{"n_layer": 13, "rope_base": 10000.0, "tie_embeddings": true, "beta2": 0.99, "grad_clip": 1.0, "final_lr_fraction": 0.0, "seq_len": 1024, "doc_mask": false, "train_tokens": 626300000, "dataset": "wikipedia_en"}
Each number is 500 + 50 x the weight over its row's rms, rounded and kept within 0 to 999. Layers, rows and columns count from 0. Numbers have three digits each. The size before them is the row's rms in percent of the matrix's.

# down: layer 2 MLP down (transposed), 1152x384, rms 0.0383, rows 279-378, columns 64-127
# up: layer 2 MLP up, 1152x384, rms 0.0438, rows 280-379, columns 64-127
down279 103:523427459450545539526497437436495483469640510563455552618529515522503524502478504539537537483526519538400523532487460624636492589429455549467488409507391610395466434507508541596482399520482530
up280 097:523563534495439516477549530529473456393407492436501469487525523443484544526513580450507600535507491469443572538476474544525527578553573553507465506560453472522575510537557453485541536466502460
down280 103:449561609474524498500389534514560530526441454476489423448501511549494512480423458590544458519550584542500494512508600502383480599496463539494473544480502431592481525530494592546590521574475530
up281 114:464458483497558471519481564490503543479586448541647458526489524489579414554462447539476467406545529485474585552468492550596455528409566492440540562534533451477473463533554526476498567457487476
down281 112:444616503403516451482580537525582506471475459538534488516580508465443376524519435494402465526411468574504481558436544501495497488544528585555496473529494429529489527481465497485434510527528457
up282 105:478536534535458501452518431545534521449514495440495442455567487576462517507527527584505475464510514415461511459562521476484450459443501536486509467464509507570435474582405453523435536420466556
down282 107:488556477392533502650415496486524553526497459527504455591593543469473443494551513539492478455560518484434606500483408527529474464544525406558527550434464529347475419448526421534560526545502549
up283 101:554461511459614423489501534419539492433502519546628451548583489525525437523549528428484541523526479401455525456412563456521528542500562438501418564488491519411507384429479509533503571541477520
down283 099:454453592522473499511486526525563380485535563524504499446556532506516517463511512399493515477496488542457523547465517496447455511531590413502481543524510519568570477525441515432562412441534613
up284 096:551470592471489404462564489456489564479618468453489460576541354456469518506530528554485473580493504520564546531474489436510526580519503472492469431535608503474456484539530394499626537544488416
down284 096:576506473439462490503458512498500383523565412561442483567493529490468420530433492513504438435469601470541505466494422529530645466536546464571630569412449580472549614400510533509537518489449553
up285 100:556498426549435461488403527585554476521574483472448517494462493419580489519488529543525461564392463516434555497453485537522480428528491506512492487446506422357533578506555495489481466402417426
down285 100:564426421542462406508510538503505452539394513584420519435427458475491443561525590556549552461504564523612467507492376565542464550536347440527468504532529435547423478538599448476482492525456421
up286 101:544541397485495419527486560501459474510556456512510515524521473482533540533424489519548440518503492579420583532459508585481505502447479511452429569456613510495533418503545459463543460533532495
down286 099:472542451607522441433606443469443459469401550511551493435533469530535445572496522531549459494445429474494498475460471510379552527569510524506559557477454578416586402468480419499566469563513564
up287 106:587414539469473495447405525410485495397531495593539515556507446493569485473447508478520562538420592551451635466486479560485526496512507507514449452609511473433581552511559514436449469591506513
down287 106:510464542383573444478541532539614401479548496515523430594525450419530463471560495573545530472491546453538619512534494546618556580469524554446415469511498418465533485485479438510548565511480499
up288 104:461628529567507506477433569476551552506502428387535397495511362474577467486548513472520425456436534482553535372551556522498452470519588514458408515563557497397453500468471490540513591581448455
down288 104:472477540410463541512399443551506532465559511523472627533502486445478551515479531513518432508446559545530426500438473410556579525463532483578426377442533405446551425390404485473541506447526487
up289 099:479451554515495562440524487606499406467550575502514531567456487431487542527482488481534450459445489574514490466442543517481388459487491472472459468474424519495434394493531529558594543491349472
down289 099:443588438482448646496432437548466460518657503565541530505572512426363525575534525504464513529453504479466466539559576418493547458454509508449524528538444474481533439508543533536397468472503567
up290 099:503539503591524531510474488489535561504442484559482476533483433531463600515531575436506523527533414495512488470598561469492470516545491496501507574442488511478556369433557507493448550492439397
down290 098:477491491517460507512481477511534516506492552437540595528493579546513513515548491417532514564552508504478369539550503535539551556501451480488493577487474573441405484390565550632481488405475445
up291 098:448521480495573489598567475425500584377408525547499518525475514522524469526391577410460539571486474532436555495492419570497462541600559448511472474526466519459554442507501497438457389553389477
down291 101:425521492453499467479452518513507491433403464398519554472499521542542542526520517408524586436431511451501506477519508437536473476450501506493498469451457547463543539396478481449452477492530620
up292 095:556511501533533442494503533500519515456501480427453493456553543497509400538444467515507522530467479442536498503412561575477518495358550519423509482475423458536526435521582500670552441432557393
down292 098:529506450521507504408572451436440517429503481525463475603508393492438528548591493500551462460521491401505536507468523509502438570500451548518527498459566548511608496524532466504544456572481532
up293 102:517529489526447587488621457512463445501461445485577579469514548415451501419423428373427481421505386555538449446456547530502507410541507455487514565530479495479551452493507446550535442511418507
down293 100:541383532506535346496468520598387423553464452550575520478487529495542549482369427562530524534446541397561534440452445551508534499430585493487568516508493501556460496570563489439504553472505496
up294 093:568512482510410502448608465560530497574499478540482557384537495598473441548466475380536507513477507434468482452614605530532525516443493362410509510585481501484529519492556506573566547593537480
down294 092:554392473460545479434485551483492545524509500560538425553514492526584405518423481533468445475542459551460555490421461501485458547500570525501618558496487555582511474475548534470526568516494456
up295 097:547464470507440541499474540465449556458527532542475530552499525495416529441522466490475423509476454523583496453574577505505560469493442448537377491454453508500498525555455427594433528494524485
down295 100:488473477568463394427473494554529432542532461476387487518510547559567469547452462479498570482495569416442557508489538458533444541460533492518457579535387528510530471468616535494502505534410598
up296 099:473578471537466525550620504519467444463592505456491560515529454571507509544540526457503511658487479471485548459443460537455479448523526497537514483566465424530518542523605483527557424560497468
down296 101:454495516551454576499495570468422428526511388463499413554556467540581519578528521475568439559532432532509648455541552486517424547495485527419431538480572465519470524497506495416557486574458462
up297 115:492499572510478580414547516508468547492527538578639483569496507415516449550577458508415552553424454481431549533508459529502474464426517370466501606581452482409507500461507538497471465504500456
down297 107:477520525454485517613463597539441515485552547517502579571543570471521535514583521520475629471534445399433529498428373498415451481484499496467523524469523473487458566491540592432516414567563478
up298 101:492497505467441527533504469645477481476422531512448518498503453484422498529546550505520462480496504497477523519570454532511477420450459444480550492556431542470569519505485472505577494566406497
down298 104:527499383468510531568538528488502439560416548495482532581514502439532568488492436440461420513508579603553528521568508455538443462586472554389486551513598512455593524467515490535504513539451482
up299 094:446599470446454507449540470479529532548500516533604450493550496539419485475479488439509443499617544528433478477471458562518473492483480466488493455474619448433489538521546489440449579487486533
down299 097:464462524422459424504477509488498525561492439504352525532474516442557402513457559419508547536515462439578416538468535484505519524523417534495674484456486548476525526366556524535426513552528521
up300 106:502524492544432530488570553556505490422496479505532502452607403461482504577401526478578492511488457593470508458501467587542462542562443442544474517553529427483616449503562429538591516473383366
down300 103:448439612498555552614472500535484411493559567403544475514557485518546524482438573494566516456525469504442443510467459448502479454525469520603528525449530509493538516384466433487436543400555550
up301 099:479502608535455428546469530564444555471562536561604423502525487514507600460501463526567547472535510569517517506379384541647535507430530490538436523456562551456478463552517462590546451490405459
down301 100:544512440520465469556499541410427476530561504595447582549535530507578411572455607492498578488401451392506548508586473534495450470460462467552537524523557489560521489533643476460514540535569439
up302 090:550506512530496488476486420562478553548464466483479464478446567495475470601509505550467509570533488490505552457514563583513586447450550421471459554510538513482459458482516448474474501498472514
down302 090:463430493484429455438492542491559431474482504435552402511525373543438559497559514544500534432402515525514515539410557549512581513525470570508523540443524443451513530539485504539409483586539443
up303 097:436482489481507496495479357490552571479548483487538445506565418360637469582570504431485503568520518458522509508474462480489468428456568366483491521615473515483559432475520469437505478466595433
down303 098:531470468555549533506438511531547465528481409457546515523518546502485473435510524417489426479467620498487476452476534525494402496516476443496470654514517452445481544515550476522495508566477515
up304 100:428534555439505505567504511530459567508457611468546487527516434481468547426470482472556488458478471525408571516470590473551464540481496533500551519514530565479459436453520435552517410523513565
down304 102:513484465506553510486486355414508452510516566492534482435593513509481393494376524543568494559492509449485471475415533543499516520537447557501484480489572443528486529443454498537581526494566575
up305 103:535505471566542477501474487492413423608546511548557524580549530535461504504447505605556542409508480514469516554557535611518496536446385513432499439603510533458524409576496438435501395520508492
down305 101:411541448525458513508528585493460486501508462508488484499426507601577620511379546518539555511486532517444460520604488555506482518411539504506449467534456436456427571452512451560519490548433470
up306 098:520449478470510432505517481449527451545576438575506580489485524476574530461407480445426483486525374499434475484569425478466501436476481478498469488451486535473435571398475545435430524598542454
down306 099:405478557546444467407509425506447471574488560512489500535540527493530503454532501424627502410500524499494543534516606600550475563524515407506458597447511472543484593416535455521515419528435539
up307 094:528578466501451541541483546579553516517553519631517444412529447514492484581478314461471478414479487399505451496556389470539481448533410529626509447438548537443519476463544502562527562470509508
down307 096:502504523545633521473439543538506554478497463518431466512495482512600462520505497484503451521545537551558531584525446498483458565356470514470412542473589468523530544574529467474491514467472580
up308 104:551487498532508410397500564573578476439489484453446594451551528533504516490436532402455505505542452556561490456434470564527446501453527514516420508446502464431445479481489440407432593437445509
down308 104:493437550563453394521557486492503523459464592498515459584518527524547507497528461541555488468454406507499470474551450503554470572531482535638598439519529449419570491494587501542469442485513538
up309 090:410503536592460472527512557518460474501593512526521476515518521559553560613448461470496498501449491457439560511427469551477472415449434476433491486483501490457540583497512450494461460570425491
down309 090:561508396523484353535501504420529454560513486565550501570515541504465508510492530498458525526496493496494494469530465509468442501549472552521473491537476473556525436450462508485574524441530450
up310 099:389476486475427463572528531453436504480492401525550569514574492458534461370551459430569482435533528532498469501537513446532562475433563387467474514624472584484457502379462414499575514534504450
down310 098:553501481502534522513516533478504480587602462505491498594489413495431446502521489472572476524479502517493522490544481564443488548498480533410526488621455506583469598518479585473526534471510440
up311 142:529520555538387399516459469470446499507481520485516473585515498427571521475453451596488498446476459524429473447548492505557454406497508470532407579617508496460562561489475415488531476510471488
down311 120:430508589526454427423519474498489449462512485476530449556534466445476461496498485493469440453489524520511555519533481593412496550444402534472461548602441554452546520475525449509449452589457451
up312 100:584525441406539470493533435476522501481521519523499468490503494509448581571468548489442537522427456528519523514434447557536433510492505401513544567468539457501570516438635449508505500496522437
down312 099:490472484482511527585425501480493506519534436493523635448480482519591485539377510570502455459436435535447415480493421452506544522474424496516533571549431470484521432512538569455488526507498486
up313 089:491594547474463504498505542497482525418550525594478555491526472478436538520438425509505551498489425514458596505556487468471507401557428408503526534461509565493534433476490429582508470469516476
down313 090:494608570633544510485487495507601465496510615477492535391497422547422512578473504514483475459526442574568533503376478499551537523432550447517557558555602593490498529489450464470519569448440488
up314 100:533581531518400522500524497498529500510576486426457464511534435560555528509505585485493495506436419578501545555437542508580515422556595510519443467463564580481556365476558521514459501402460521
down314 099:546424493550484465494514470436490447455487489489457536491529493525505529448419534586543443411486490528593558538585478544516514484423506480530510554622585486516502551472478449554591471505466542
up315 095:490499534464419559498473554449529440438538543499524449537470413374557541496568529401556473361446394492397462556406404561535448492428534468413562473585567441511522473454506428461535521490545446
down315 098:425436472506469549528365563425489471466476493545515438551485429484385442463490535501422463405484511548581466547510493511544612432557472489481559473471458517493439561506472520618514460565551489
up316 097:491473473429496509453480475567547483559452619407554496560524449531507478445470477526608524399539524522549486476509552398492485536462473429462553576466493466471501475458443492507557473548570467
down316 099:568505539571578549538434593434446543525486398450489472609509464425554556484490516492469481537458483589479434496503499433508452466527500422487580549504398525526551520456548596477419485397543527
up317 105:513517597586366502417421414439598510508471464459480530537480455414485591463539499519421517428572430480564517514461476544485486495487539483409475553507476544508498572513514498562514538498556501
down317 102:522436509548525581556545502504568588526495470437404498582516546500558384435392489486514489427539504482404464397520518480537495505554430582542472501469556491480436501498508510494513458464520422
up318 103:532528510491539525454615500532367474517499486503489499510521552541452532527577551537491523444477499555535592458508563462413499436534548499469464516467451488458541494485517460612464499519486476
down318 102:480469513505539435522437481428454435457441529505480490504445484430559485515538450478527534508439499548628491480516464503466620476508504492605558524520465549460590459476522436433616597414558532
up319 102:491488472538496482517538466497531524487559492477408528561571435524582490590455496492521566526479435435507559521388381582545522522466459490509537432521557485502527398541448464488502528479516445
down319 100:418601474485586487477504489540460443504488483543460534448522513538510437486502568531552452477553525528459532496499501438585404441485461461500525478570545412447502471439571455512485542558475494
up320 094:463512473419491444537424572494529418542540569448489447463530483495484490495445511513451512506544446461487493519532472476545573369548542505481496490429549558419585477433575540433499535496468483
down320 095:497480486461498537558497510483437466458538501504564597444511561448512432457476409486498476507520566502560510597436587488460607506480500531480615458498466413538547499470476579421546495572513499
up321 097:481588421461505354570473534470541520492526476492568534469497441532496483491454386462524510438533485506420479466522444630497487427501506437508538526519464416511555520531571490472553486445455429
down321 099:494443519475519362490512523502468485457520543556533583511457549505478539529481581562540532437417443576476533466505476592532411536514553447482473533519467471553557445472532453486534500464382486
up322 102:487486562466450511414502518484521584506560521551528463569505505486487482545552499458429521456576436515538513480492530542579442469552567501468468528561455412406569513536527489558517451561504478
down322 102:545422533563460472576489537504503525507488495520449463640390402452496519477455527517485423355563560563499521469548507452449508450415543445553456499524508495399519451464532547441498521459524493
up323 106:429557525509469515506432541568539535476456504462457474471482455494561486455487559523512489494409546508530485477472509482434404501459542460488451519469568483489440363481525479476459506495492439
down323 104:446460514527474492501471553444587484598482492515553482479419421473519517458432519492508540585500546384477383460449503464496479527532515436510514534405485540497484545540424534318567478490522524
up324 096:559518479513519470480504497533521443526556529501510476595551523463452536576457564490551496418479454496458510558431507481489470515412525480508557558512624557491406517428498440493491538530528453
down324 100:458476436483550444533471526552551430387460532472604488450509534521456494459441504486532493479491549522427429458510474543488513528457549449425498492538578504524458457533475505545534541505438459
up325 104:490457537579415457482532574495611501510527510480476533532512395441480483583475510502495407544486451531453517486525441527543530557480489416530451537638543441502569489359448483585470480622327535
down325 103:535426509489560597489578516490525465466508469534492440569480494484580507481522558521502440533568556564470487576602442568443449474596489469506468545503532497583516439546600589480486506493462529
up326 101:510486568467471548500522439429485532533486559521545423435522413560454531465445506573474461561499537546573558489507446440561488558515504483490454499515560400520538433471527454568511483508490460
down326 102:471545407514492535499411489506475507459491494571525492422579476490511479502537446534551609468588411395451442526490462419463571461497518458390616458536561510485482516543526557443423493507583511
up327 099:563583558478426531517580494485462425517548455405484491434528555434487571521439514513511421525559453481505549558505574488511521403394571440518543525465473479461475508460555510532568496449446524
down327 102:435505474414499501518441528651483577445513378518462421466530490477547428488533466360480442531475573433513520511563457448419527500490465524590581546526526495495443496400490561403489539539472546
up328 104:411405561499441543404485425550531523532488517437413535505560465467544538464462499488530425479482476487434466510446492596404588524424523506527512465456514397536422415564507476540497534449394524
down328 104:556523514590435549439479485550573534666456447547397534520487492490603553513555553526419543483527553462455542553482550532445437531447519504524516541500484447546438516458459604526437577603498542
up329 096:520482656606476505446510485560457531489526574523474514563483503506512438494424575469450466506461481418510447498462486537518472508399544492472465583529379552558474478439560597599540476595484552
down329 096:524474556576509514487555496546537538520571598523594503545480515510542503560503466460594527585555434516487521445468395481509574489541481503564539590469487448483557569475585479525549524493515514
up330 099:481502537566454474556477456524570454530565454498579511475449498494575569523394525539509497586463518497532526406482414526567465481570409529538374617438486493470502523500604460481583510467455481
down330 099:533505416531498468531432416471494484501477463515479510516530465544562489514502515450505506544464492511441442469534446494443558516439601425499576516533414541490505474512514517503592510471547610
up331 087:421487537479378553490491465588687533510433506526497460498475523480498507570508461482542434452563566534452448565477547469594488499532451432526514552594464448478462561479431529444568498573448519
down331 085:517504597498506469468556499438335387513536589548565481575523523394452506531468440503500556519473522531483496501549510593498584512500461573430523477489503618486559524560447416514432507508575451
up332 094:529556635450461486394479437478516489534489503463512493479437528509553522505418433544518453520480501421484564531499505516503417491512630447435510510484512526471534569344525441506448576549523378
down332 097:518376490469531369519481520465497381485493513481411524542535505406455547463500456550493560448540579555415447519547462526537415501441440441571501497482527501406407538539638484459453448487467405
up333 101:572494574558515467426406589545512604572456484522457544440504444565535455486519562523525523477550536537497542502502460480519518536427562503523519448472561502411464484512461528566520457528421553
down333 100:475429425488464536503494470541525499519481444433570550517481477556499531461514466573390497467519540564448543449499569481460411442482558494474537473483482518523504473470477534564389566472445535
up334 100:453526556411508469455464546549495464432437495601496420500509502524563534467519516541527487486530449555532469454563521602517573469563481441522541464582568545454481486438547491439589472525477528
down334 095:506579463472539447362479391483496503602458507519477574521465548519473510557529480449501358537519484523502470536507441603563486445551573420527530487551443481444532473533440554529490494572534541
up335 100:594482588472525590521511499393430411518512459523483392487528480530536504484524502502566474469476504488539647531550522464519452468489558464500476510461598510467465496472531424574438484614572528
down335 100:522439593488505591516450521515430574537512450488505509571448524382443411467521572529506477445529457537496493498580481490475517487458475446510485541590504534553482448513533512391562514521439521
up336 104:511541441448588499504530509517533511468540506577518484557584572479482496551430443511609508509522408488477568423501486541543523423403452471459501501525558423453453490436542502483465507517473534
down336 106:473474438531552493488499509475561495425462487463480520559370562513529476469467550485596508484440513561496500447538546541531455536476569494458491593571447481470527523488422471468427471537491535
up337 104:477454558555401524490529443412528465464589643560515510544534495503607465523543455478609573529458434416504428482473469493514419550434513541483449544598579565471547389543515431496516488612469468
down337 103:536482522597445453513544583406408517459502509502429474575494452496575413475458501519463439451551452523553526547536458488513493510553559499408478541588558586463458450553531445518549478438565401
up338 098:393397395542512538473496514512557500533489514549470484514507485473466582445452521534476440578503491450475514421489492576491445465488344514576404445442498443527524430455496487466427512455587483
down338 096:517481446540530489528548470459495532520507551455479450502487510491536486462452468528439502543520637542505507493494477543498584477632498547472575569513506556469489523387551437521493474424414454
up339 108:443466620508465444513490531528489471457592484594552423521534409647490500551430475549543459445412515444454486434435462494413515384543558544399561431517542492502519463563549508586430527384494431
down339 104:503608503491597441555498558455486506523520435433493517539599484518477412415446523424511512539497424526530423531587553561520513594473548472473497493424456443482420544422485564545478539498453508
up340 109:543547528504449535539531531530508442489448526455522563613487454550424507525516480560485622488434521471520579486525615433447516500509545516446505511506581460429540499519463478492465490527458496
down340 105:526525467484591403542520551484516511575510510476456426531535442410582531465463563487449473473531528492508564627397495502529528562558505565547580531486407528475537499451445466523466495446562609
up341 099:511487531498423445462475524465549434503439482474533512544496437570508536474400433519497550539550525489476539483480449569546529485502506533476492490503452400535534526553519463469554602471466533
down341 099:516608481477470549523472549471517507599428511475502501532469544506530608624530529508510491519518580554504476581536640512523458465490404474462527448539359433524516583437579490520442495507527456
up342 101:467499509568483490376485531596419479527510417467514507419553524511655554492494527435467465484531458426473504494482494514459494531384478510529505568497489546458463391489624413495591490585518421
down342 102:473489487524499418491470423536572567468493543422532470482515551471480491489501492514516463403522532504456480453407476461461580554559447501482508517557411460519477485579563567545562504482552459
up343 107:528577508552452529506455516481458547506549554533551509514475455602567481471517560454520493525480485444472494494445476483423489486535605444496538512587478503556524544476457505594481490520476448
down343 106:466564499490511444506477634531554476485506487457452479484479435486546565488404442495491535520480605496441554536548471516587460429505587540505535539523502523556514498478490482439581575476502454
up344 105:595488568566466478565515489544566525535531535514424443464596431455585464555506484465535471485527474507477522478528484426508404545489445492420482465474551471370527487497595416572505523470496469
down344 105:457443543415527554484472526508458521529402538506441486410502522517364500467473527497529485520402553488490569540471522543475397504572522518480527456599492474572501511453520483447504448565506497
up345 102:521554533493528480526497592471530451503464580508540547482434498483538485431506481530550569488387479504484482455505619451454458483558472415506495535502492443500543542502557464430458455448493453
down345 102:523502500418526616555474485444417526535450482487407512522527463497486496521430521542487467501368543539492408473559480572484475499547549459521396508403516532481493539493496484553524499542569422
up346 104:522537504545494507428528494565580513432503479455482483575526491528447487455486496471550440403436564466542639489495521515558531510483571515560400594564485491406445543487501492477487511597458450
down346 104:546455509464401562427500445435469452501510566539559379510480526554521489528608478491446580470483557509510485520501540447485483549482504469450455513541464548586522580493431500524527471441471576
up347 096:489543413483506490570407453572517484502503511452472477466537509551603383522477524470622476456551492518417543436542488439428505488493515417543502509479473510475441425480475429375571545553481474
down347 097:496577589505473551459396423526497418460473504449560548481438472493475465467534514486521563497518470452438508431538497632530530497475617569593514554484492516468397473460577530479524453442354479
up348 097:559596508486513555563429432461527456502453551523467449444570549486504540501476518495564499513491483450451542392625461512489424432501601503517553527546462449517573506533461447512574552500407466
down348 096:502457405411486588485464533494518452505440497605434540385583545482469446353481549527464657494519503477444528517512523461508508518502549504495441385500475477594518464509447555460530506416537516
up349 101:486527530525571494623492443516577489517526490576470518528498490573544470508516471448508560593574432428499461601471657457539470545510497472459508459533533510483508399501501484473492512519387482
down349 099:467600518487474527552476607463435509552620414536522477540448433499475497507465489485551509441496445483478500533569391507485511523427497479435463458510448462511439516526501549489490515593436464
up350 104:489568542622458433479507479511487539506521541501550457484491474543533535548495540579582405412586413490493536536533454481506469486370490424439488538509464533413518512526542459557540414465459486
down350 104:476480519547544492420444420477477505502474410553480478518422520473585579496471483491515543554490488504459473533495459455502549522557484425471507446466483500427549512554545412473495510473494507
up351 097:533528522486454574557487603489422604424639560550579444457598572457583428497425511444509476521544516541503439502439529546570587467544438495521536504597507436455536490488488503473441459546379512
down351 098:474468447465547521490360496513547529458588435565484467519496486546537485509538503503633470497518584557481500496438537556508559545590412510421644475415443538484537519565424528507479449469574468
up352 108:577539548602471517466540541436540410475475487414479534393518492526548572462538424455467426543440513510566429473415481528517518452465494464561525516516573522433568396451553476475579592528558586
down352 110:507508459508472531457559527458393468498469525391499474434554511499477467518439518503448510478517538420542462556447614476469534601535431501490445451404565565494408489490551523492509552489534510
up353 104:542525467498473497465578569421414428477484459552467455581446467451457515582515486515567421415506576481561465496480565448458539541483492416489531594606499480462542502491499366471518493490528455
down353 103:522423506495456540568535529533543568551535425555533492580485468450466553462450557555498453452502457526521508505434402467517422506427522520465479490506547480545515560483349459533500482548454511
up354 096:520587547467559540577553424459514404548479515526409405535435417500589563573442534488530553526511466499457488490434502458535481526480559388401540501482550455548443482534532480539477380506567476
down354 099:534482414577492564449455416530529494451491545486473512421492504588547427448514526559488476596544520450476526508390476488447526434494441484568550511507579590424458562416476613458434511527542592
up355 108:544509436497463477442502554495431556490551491497455409463513483449504571553353503508627452401561424521508523448567478496520513526459572538543468534548520555535532507551578409537494546534448521
down355 105:505540506509581535527510469477539549364417615473510466517486544441405507486530479439524454547473552544549544435426565418566558407449558470467496426496508536590476567466490579493583530512449550
up356 097:447542480503441498472559490623575528369512483565480508490466461513524425569500522469531430503505522537471612536553527549591465463516524511507525512539510578458582557464488460476550483510426506
down356 093:504520543495465479497449528443471406513484432472450553501496489514507574450536470507426529588406556501554491427481429493501545558550449522438497427474579411512496468579550402543356459478437473
up357 103:474421515446509450527463464499492503504518574496491479497548408518533459542522429427561524530469435501507458510514445537549510540490429520484492425566581439468551480441517422552462562520476438
down357 105:527444488548443570403471545535547544499610430517611532423488443475460518552355660507435492484415488552540486423483489569515542450485517465514454495513488519510486459532526511508575521547493538
up358 106:545478489556418525495578480501563503435424420575480464462675502468421532509536438503443567503471455471467483507418502539461440481582423436493532501481460499490521529488517391589476471456532423
down358 106:518618519505400527524535449478469407479511486527480526572421503381623531461533679500526466519475500554466474478428544481572473486499452490453474485434524415579434546534464530478510546510447550
up359 098:523523526508434557452498532589481467475399487562494551494460612590393528457488479531492423485587532455542506447491498526496547535439555494525501535524490510536476466578480458581477556508500481
down359 095:432482486520440529500482583473535482533572582525525495517539513406494518504601496467509554492454550488515563482487442489487652536477531439601552486433483507501537552459528462474451552483535458
up360 098:520469629560396479498414513471454512391517534503528571490548385481538466493500405435531537509575464440484480470512490490662481482523510514498466477484556437445481472410476483502571515522525546
down360 098:433506561458570505485457489499459483535529565466510535535452436455513506496425450468473457486506525496447442478481495515522529438504508510486521452510500494533493415543444427511449470542465490
up361 098:513486505533376497484481475552532533478460556514469406482558453554473523397556455524550479535470527558517529460448431521540491475480440451551424377480491562479460470526470453481535362505525429
down361 101:446515444487380514524587543432534450444493540469466524504535490457439493378488507474467505528534434471576483457555465509523523531524494535467479583486474516465480476504557531493498473466662527
up362 094:521499544499518518546534525566582428447468543511502424546570381401561535538400519480515520546466469561552524500516428584541462501565455475455493546505484487448526450465435463557431591433519523
down362 096:449479428481513471455485511641579479536486518486498479476499523502550448486498569486386558453559485394425341477557614495533472499513506467526474518401499498536410507486525589540619482571573509
up363 096:505511494519537438474470552487401559511531424637535525406480478548528608482570454495558484545562490549425569533467466527510549462511489486522533560449511466464540512518557474464396450425600449
down363 097:460492518396542514547487572541513396507507453512510572482485431561520518425393484405497478506554497521379493496437578568607540537415468568551595540524463499558415508485543459470452483539447424
up364 098:553468492667510453536487498428553512521526501583512366412559574534564566485454470497405503470447487372530481490477516562488497475474527446411510531611466414497483445526456467569514528515477500
down364 097:554390488456514526529553524484502486473396444462421384509608398489499472522502547574416435429497545502546520612446471511498523536446453510617449449433562645497519595556529409483400467577445531
up365 100:566503431449485496450501521512500471426485542473538337573572359465579463550522520526466507481527456510559594500459572507489462523476552472520420560501496563474549522511552464457548469533572511
down365 098:468453427538575467507507524513572494556545463532529540465554504513445540555518461506509588481469637555475457452457519429443553457408472485547439529445482539512532527449431545545458518480509560
up366 101:429558479495529515436517466451499518449483487487452572558546526507469535549522532446543523534506511548558489542532448583482491515515566323532437579513471487531470521520503470541451433513483457
down366 103:508490506560492537520541515537503521359549489646545513531453520468446512509481445444489523508580506522443560465529514564520417383450515567510482529545568517579540455531446542450508447498483588
up367 096:527558566439477472450482389446520517486504491423556492586434474561536515525483504555439540624517449450487484416449459602515542573529491468420466512475460550511512494495448464587508460515488511
down367 093:607427509535543410481476512485520423505490472552436486532502428499451566597522505585498463471528450577592558446505429516531535435397569504465613565443462468388514523598492492440489529434450437
up368 103:483522497602516527522482461422558478495487507525598510589542514419491475505470416458480479402439459487402603498474626477560567479429513495447433557573452500505595533483519481578510469597421478
down368 102:488518482407495530483507417525492477475557550536618553448463488648561560535524594539499566533547517473525540521471509495528510489526456569538379388520566493638451509549580537550496422512451443
up369 095:469494581487414503431506475450485529375474462502529419431495537544531456422541507484508498555528410441530475446420513506520456495453511473535472473460532383427514454541544508469451520483562473
down369 093:541443486474377504528496480409534582495520469474417506482516518537471383457499457545468460426521471420550473523456501481370619480532529499461560538513473469463378413406432500484474532456606560
up370 100:520544516508442552471494485488558478502529485513484535484515452516438490501462458517518450500569473562539527440500463526520472488539441529473511584493511465522485454510484435433457551520497499
down370 103:521536409428483558405527571517538536424467451506520414455526489457501457466495416478502494486458555513395542505509566499406527402486525597519567620515436551452437535595454552485494521485446479
up371 093:488573428467442564481486471553523441433461500522518579371548449519461493431428504500546441522443536464557507446502450508611540459515475507555543491433543427439493527468527504568581545478426503
down371 096:485508445573511373448433552487458453557483514521429428529462484502572475477495523454447412499470469491545483475548577527555531475576455433532550532553614500425493557450515474612514489542491523
up372 096:484604443458495473414425570467510508503525413518631519597481528518401476425511437509387480520473516502494437498412495595516499475439478534497444527511558494562501527456524462475522506531499440
down372 097:563477511409514485503447476530527578549547565455465516524455415467443505429439609475552583460521525521509531514500518436571449424503488433460424501445562511461489454483518557465480450452437455
up373 096:489563444481496568460573455467529564477541543435451469468490509403500485477539475423458430598460544494571579505557480482465554503504471399550475554609558590414560390393521458491479453485468509
down373 096:534458485520478451478481602603410543522628466430454539449515551509492482460489504459425505480594423487538479407534465534528498446483437398558476419526523543610563581482479469476419433522522553
up374 101:562446516427530471398460533505523471520533448494549499580525509410489502535509528491454501517519562482516598483558540535518390504500580429422543504547454522469475533468511515498440464529513468
down374 099:394467513501502463497481464556521559595535524607483531586455498507521508428481545452539516488491543504478423452494555511565510578512544551394423497495442458528483456471462618470463472486419523
up375 103:561588492482572450476510524459468417489427490585504460574507459575426498527494596543556583491535456498490521523513514462485478513437498384500540467434514579535448571535513471453505509494524489
down375 101:533540536537523558557480540474456525510472573487495503540552516522430499430509433547565540525455582536551456549516500582448455435514431504515510430420473506490554520567492455401500536494511537
up376 107:423615509575527519566451465511520469419527468546504530434610575469587614506452490488546502530518515431513471561446474436466517584533498464500504404481620446471478430400612497501580515453424488
down376 107:447513446449593495475568480513491549404384438570475408539482498489524539615525516554460542544570556395530455539531476575562554531607510485450529489498580476476547555449551519484583515450480514
up377 102:554486505566503462551379555546507605448527446560508466439608503563453611586486529521542489437443478424520564512488474500454483519517499506513462528491523445472537552495521512537493483488471456
down377 102:538462520537484493493455458574483556592479521500534503488433440502462555515520586527447479570473432439429521511489385581476629526465522479468426475563522534455516505472522411527424490513458458
up378 092:501619518516533421531472533516487503425473516408543454470485522481508551466482506512489595521603455481637474376509567446518449461484523481494530533439485561481524382492527535481448372458555437
down378 094:415453592492415557554481481441460485515547525505569533472470512534551497440496540548532543489496505524473505467391452580542573459547491490488509513456485533509474561428452541478429425517582507
up379 097:396559594551427561558478502528459451475504575466559495520425529433558439455509449547566499458463563511491519515472399461463513461431597461496523464541480408466457538517413487486501505526537415